Weights of a small GPT-style language model, trained from scratch on English Wikipedia: width 192, vocabulary 8192.
Each number is 500 + 40 x the weight over the matrix's rms, rounded and kept within 0 to 999. Layers, rows and columns count from 0. Numbers have three digits each.

# down: layer 8 MLP down (transposed), 768x192, rms 0.145, rows 7-38, columns 0-95
# up: layer 8 MLP up, 768x192, rms 0.152, rows 8-39, columns 0-95
down7:481417448489485464551536502539499574472533482471401450488533461451515514514550452550450425517522477524509466532592566437452478519480551517486581456461479542474414526475466509433457541461401472425487504507504519534458507446526453461408474494502553468536548457493557464456559528580478491503
up8:517452539478509464473511513456443452478519513417458564537514533546503474489510520480506523513476483507440526553477431495513514469474485373513516520538496511497498532569486548489524536498448505452554442474555539401507433514384485497489416473490460508496444535510461527602499496464534476535
down8:529522423472462504470477426500498512467424491458462442542487518486468500464514553473517487511493459499574425552526534461463480534495512465477486523525543539492499478450479490490457497490416520457493476594437563446435429412495504510528479512522451415454532486542460490505565467532494547562
up9:567502532494452455461552510502442495552413502431524548555557480464570469543461505481570485455611579442529568519609533506574557537436466514453498494507475457497474524550577582568541535427428462530594506477458479478466506465500520511567532512494459509483541526455484564403530522464604525514
down9:513463433456494568464546458512514415530493517458534465420506477480538508465462541540505487542507493476584548518520477422488519445581506440568536427496529551521474413519459488477444423492540543416504529457609563493467462526545380441474538572530448502543551443496509486554435487561497510471
up10:477508569402531471498533481519537483454517501537518507553532531506549506514504457525526504537510539533473472526518506446553559507530452529509471524541538508468491501491497517442537473458482513532558477477445490564511534551511523463500486500536531452434549486443527517519457573507572494446
down10:498489434557515517454468512531485519511455481508529558542505459500475482509529517436534502476550498419494553490414471476531491503477481436485480552496490482447466499545492474526478506494481534447513528526543456506520514466442502470512489458482441536493465552468522481536526504483516476501
up11:511459484491552503459510471467504447512532552500456512511529361500474537459525489492553517497526572528521494447462533545465496490505456550590429521444525473417491550554412534502529530496438517467478479479565394503500416487385513455557539446506553456477501502460493528574429522494541453458
down11:516496515497507476471570525484576361514541493557538481494428524482530546439493487501511542452511489500463573528445457489447500481437539454580554510530482488415515528434521455465483510484472476513442434472503529494463459556495446446502436503523512473469405455519559457473534576500527496415
up12:570483525458580545439477487482453421476483528397476508472414508518516537432457544428546525472495533497568440506493498492482517530559412416422472581512527484404455412529469469479505533485482521458537506482505481554499419513507492496449418472526540430524498426482554474499449454568584521523
down12:483468533513462578473494438547470612438468501444507469517497582516490509475571499552487471468483460559502522439477528525531569418386516497474526522609515425466520516586493469499513475533416503565472512435458489465476472528536544450537447545453544504557520427471500481422563522490535492440
up13:506513556534543516412487487420540523522517476451569533549493478487490462536558594566529439555532454485537476508463468447543500449526437502474544524536475520487566451540503495556485583504478444419506515475601470448584511546468539580480475427486530443497471502474465449488515514517539543421
down13:486509569471557562446531523459526523475536599546541520480556522580480472489547539506503482453518470532513530566420443573588463483497457464489455512473490509593492485512548495468528526482437487423598458595559460502525442446525569507458545536558558466449534571490516541516506537413526491472
up14:492543507498618502455474521460595508527468579520502463475550486535500442469503543496486473524432494453481510475488453505536477500553466494505552527535522447454445563514580448513594542584479502440499509441493500476519426450450555497518526479505544509520469471552457467521458515465497523515
down14:503513465488419553488487492520537475476487495515477461495506563513516450535573524559486561530508463492434476519503437424479468466490436477468519468519354486466517541473447464477575554470452504462555553448472513552430537434429537476522513438525475516495460492457481570435496425448577432471
up15:521572522413481613484464406520530500515441402542500500523481443533476467468577483459492509511566500518464502564518493482526517465491422567481461497483546498441558471568493415565508487450482479447494505478588508565468473536442520444493511455434499460512435427457487416493537532478489513516
down15:583557596492507538506431472489444522457493462512513510494534483515479485546481492528486485466492562496450530431426499537482511572483496444563468572526495457498515541482505574461473507494436502482650538416506516523521545434532508507551528466546450515463457559441537522542487519509571477505
up16:540466504482514523544539464503473484534505537484500395507494501477549448540523532509475552523541590519550497416458448492521528506543435465543572462489544531422477526497433576407534535514447486493475459500553501539490486533480594462526491521526477516432490467544511508535434458478510470520
down16:518541530531535505538502414466481484569505531567566553475577505555521515557529532473563462487458476467549513517548518532505466471465584449538521442475446563442548454489449500477559544529526463484491519501494511488444495441531498462448487490521514536525501498539488413511485504541529510516
up17:513474497441555520527556437521492530510475454449547479540472445495509538470499555482518492450556465461527520493528475467434480490561467603414519499547544498522553423490497481509504522492481465561516534465542498491526519515479511523513520454423540436419458417430420500406473480545550539448
down17:494463516484453472488469490528462509463476527504542591446452477466495543455483476476517529538541553462472507461534519587509485442474484526478503555464466580485540549510507483559493429469417557520493488472489434493563441518534501447517459497490498497445397504521490504537511433420462517445
up18:508474522512588476520488437479417476465495531514549531451477464538528502551544475527505528477467544576457436413492469470454508515500475426514497497484530493492524483550464543434527526478479533502489519474452479446482584520521523560533499532448568434504540519465518475468445478433434529491
down18:495511454481427484517523491516474395506500509523525485502526489511497477441549487521450475461471528442499511596485519468519452504520509538515538478538442510461441472505481584486610529500432501470515436439470450532521512438529470493485475508514571511518518498453457528557536555483502481522
up19:518504451505483529558494526522511509541535518511544443552478499554467520470447501465564492464534607527540512451464512545525528507476449541523522438460495487438504496565507454581582535456451522436555482481497485526476465530458543531460483507493433480509450512507504456476512459528540493438
down19:484523470517412488479454451470479488475506493529556527462589537520456586471520479506473485476481460444502507459491441482485474443474583503517483559516477563499467491523389438471483418506453530524468519210494552478544528504465411444523539453483562512465469443485523506496496427439475486496
up20:580497451486472494425480513434531547487491501471466466467476515485483507462512532445532484495537535447513485469502590494457467520485524515510492518482511512519516452525513508496497523493486437529478511371513478484494470494507521481497500435448476540474498536483414513529520473462486492489
down20:437541408497520483570559498527524534490531522460557530471483464571478523515484465501433458536503533477529470591542527452440492439505513449526416515546497485534534560457495469505455476508493542514521531525541604513547527438472525523489538511578468453447503524501475549456522499494412497472
up21:464571494400523524491463490468537400493463433510525535519472501563518452453495498462468540416503483547446566465543536508600446517576514530474470524393449401491488536607423557528538438480468568472502463453496485537491490532470621532465478466530504553538566473484440462399475573499551513468
down21:551437435539482466440496547492462433542469410593486495466388490431511443504548518486506578540484433516479510466610485515502431518447521538624486452513476506491529502487466470528506458532410454427440491483576553466412454527589495498458521502438529526517478528494517376478500471455464456513
up22:494538541454502524536523420473482512517458451495511479502489495485518442488481483514506509491505502513538475511493503446487429558548484574443508446536556460509522534573444493524464486511472422522447495462496441512528449483449520484463497566519430525415518451459551414484516502432499557501
down22:524486500461584522548481450536549574501488460452462482565461471569484526560462487513459526475523560537425465506420507515509459510451517466491480538562497456530485503533421483535550545506397502425520495445496520559509496496465570587494528485466486517524470565495511569457517519508496490565
up23:570530425540511488463508512488450479488491503456440563527483554541522531537508541467497481512562511494515493448394464483499512533578465513501510463587462437467480525485533507501507499520494472512524471396567520477526482575465541535473507414544514412486467438506548515457519537426521500442
down23:507584527552438486579508538519520542500509476515500508567479588551460520528498541446593448439495536489414482432485544558511441477497450493573484506475443527501508495530450465496535477474513507587459450539499534537380504552455431486550544557508558506460494478477539416453529468435424521472
up24:449517492450489505492453517522493522490537560487485521445487504525523460510457515503525488513489488455507522496489462461487518504512460491513512531479478481436498464520460468462530496490493467519510491472479520501500474494520575511523454485492535526522498542486541483509512501491516470504
down24:486452496532518512462539481529497550450502540539564424526519471497496552526506467565485502540513489526471527532566471508487428552486522544506545501505537475553477486448521528480487531458462542529425510463500471565519523526510451515496510472541479513472512487477494474519497437480509508488
up25:514433536456492487486460423474488496492504468522491489485551512490439509489515431458581548552517535442428373495509491467574432455473483435475462497420519428536476531517475415461471502514460518549555445483517499525504494472441475451533516557469475540484474491477507497564513482484492590535
down25:510519588483517495482518481461452422493566474529578524522534498548537447520536413536531513513586537526476509488484555525555507484554504430465513545491448554552456478448551473545504458521545480528508541482535495486517587543494426510486473522445555465423498404516522512487500478427492465475
up26:487522520581513496424462401518390489462466488482557493488568512539476453508558492488498402517589518531518533450488530410443501477495426505498473401483453476462529539576458500459551482527473493530475496455565441563490540510437498489502488489531553394530455403404525496426508491433570553512
down26:480516540471493471534547472563495473501531505546600505533552487457457456488543475485566464550456535573425586522463534534564518542413491470500471406539494468430479469533528470519491481445468506525473537496455556566468470383523478545430638546444534429518463563516482542506500462545444474415
up27:544550495448514507500468476593447433529491490516496561440486477479499460526438501387521534639427493483480565473485587473585538528506449428532571497552534472435561470556564566599503460466449525521525450497573471467494499512516577486554395435480469442510485529471430443493534516530515532489
down27:478418506545459446479557558453612568573449489503465472537481540508489477549419508474442483462507444538565496539571475453508458600597525497514555498463569539483519565525495462507482502462474507559480521542457486424435427486507445554462458481451506440566556532510459459469548458542461539560
up28:531517509525525507513515504525499521502500541514522467518509473499506498485476509459523513498505478449439535457489530507485566509516487469453548504527499486497523469506506537503499484516494448481521507477435526542467506511473535477500484527517450473462485511535507478504488530453499534520
down28:506532504504526484530539458497491494489520495485533521488500492462490501551485475492524506478459503529525534462480492518530472520480508471468505495495511482510478508548527464477464518502470496523513468471495494485532508474497496487517494565503509482463486496511549492471498522482507466489
up29:467503433503510551507463455457433539558541477560461410481493498520503526478448488473551486498507467534499547496476506495477481554512431495477463548453510474435496526542440466470544428502474439452514513492500507411480497495448600491489468507471524552485443441485478499564545477599504527518
down29:489550494531490495461575551533532495542491428498454541540421463455462517559512445498437515459465531489454466464558491516468526460542464465546445418553537573511513486431537511411482557559440423581494465505513521409599504488504469562479474514543514471472475490465485468451517484592453468501
up30:440488531513532471483470498489503481516476415463529555472558477447470482575556444519494471458539515463539482507424464396531522524532461486468501529450471530509590562534569537492481497486476485521475543500575448468485480495433590489506477435433565473504463451484469538506465522468571490448
down30:441439518472479456465505484502554408572473527481497463489500496497495512530501497496518479521478493478488448519487520449478441531505541562479487459509545436492467510439434577436492492531485438527407440515530525554499509528492449435507475519410508464537497504493420484461489539514532404422
up31:574532501490548603428488532513483444463443500487506561548491488502487374446536529457526486614513504512500534463392493452487539541592484506440538430484503490507559539540508579433476502582492579452495548453451450521531412552424556506541439552456508467504472496470401486590466468498456538521
down31:488506427458537472529478473548541474512450578474460526421529460528532536532397483488475568461516523444449442456500489477498497507431532552492540473457487484525474537471541475535572548478484512473484522423562483505505451503420520469492414555622436436461454535379482534572487519504554530486
up32:504441555446496502497486490508471539506566468458502526527453438538549496427402478519542502505458444456498519424599548516539547558412486501499501507445515537521527529537481528443438542487466488480540542484450507484423489508457481445528457509506476453489527473460496473571448498478497534447
down32:467488531541391472443486559511537507503460512464460485572564550504521418566516479543484514534439432494532491513484459520516475488516476511548509458544453539478469461593498509518474459498520514507444552534444475505438491470486510487496544498476500528475514490419398513447479484499584479490
up33:526442505490557528419506420529451445498476461474503526499517514508512538458497483502517464486519487521478461509440523493555502560445450497487511468481556472519470521535502428504542512465479490440500504492465502478506499503416521464486482482458541514457455482421539499495473513535596491521
down33:510450456489539495447505521484524522509489494446502492609453471454497472520509476446426466532500480528535494516528514443498510503554518538535496539515526533480499538528491523524457497530415522496510533534548471529504463529514467483538509585542486494471556522529535546488468489471488453538
up34:494551559423537447538524469555485513500447542490485512434472428501558478472450538590545558525570556452474509522540528521541530498461502466453510523583471370397457454545519532427443470455441480485469538462500455497500547450500473442507503477552528559496529470472512508552493458526464494485
down34:422462552487434482461502449454609494481489508541429468487520459558558494429531470446466554507497496448505512437487506563546492520488616527491518482498550633488470485489607542506492493530485503478419457469533450527515555546527543549545511470446546511505452508492569511434496539524492485448
up35:605404507450580475534460451503492557507501445524558470486506548496514491432500481551543596510495503456473499464454427505537561498455458452416502556470461501475568398555432436467469465489494451461554506457541483497490536505491480492541448451426426550507475496527561457511453477507649496561
down35:534516501441465469474462517466469518551480535555480515436503447535520488524485494492521544488527530459526498548475510487489492479603430455469574473464530469563411473498433431553451504495545471458454538446518543450513482525506516501441530497474478417489578481522492472529499441523461469488
up36:537480550535475508456520490476447520489493479463508540456546454517596528454538595534512515457488517477551478524481505579518521478465447402426501510482494471450532392597474418501468496487474471548545571463420448523460513506471490463531504464558510548389535520425525541497552552539452524558
down36:483486515464438514521456502540465540537547473450434462501526470547513457490446494470482479515438520490442531387559458496517568507501573531507555501433518464558485555558560520501546472457441514513535527457477457518512466486443465420498501399555471497496472490548435507473466574482483480456
up37:501455535471519532505531479493466482495560507499505592515482488601555504479476463485558477463551523541419514497512518547518497459443485429464599541468517444505504432556557500472516442407498511495505455481480469485499495585449563524504504507481536466479478482472478540463460466496537499438
down37:433561552518540492477539533464486553487491435448541480559461432536543541514507459482491485432451451479488509575520487578458477510536509484530490470462546425538517421559453528441540523507528515627423507517485494486482482507525462496408500556496498498566528467521490540474513540492367555487
up38:491506557488460570492535508430486493502494535534507445523562494505526457500494529547526489490491520432518541498494516524483505526507449517527491483494512487499461494556503476489522466523479517510491481486472489503549511477519472501499453538517504491546484520484494497455536504499453495500
down38:507453448471487496491509426440482558470502512454577510500475537498487435492525536499473505506461502532526514447472490497495512496498486483496547514525452472462548519522429525503553434479452496463457505469498489517534582501525534446549511527507540482462512511495536513553539446455513488456
up39:558507566485470513451538415449511499438464506533503407506477480507508508579449511509537590431529517441535590525435456437518551450481482565482529513484537584419481534519490492492524502603450464491599519396546466488507430515490486609526503483472441448469377528453524511479404440556547457504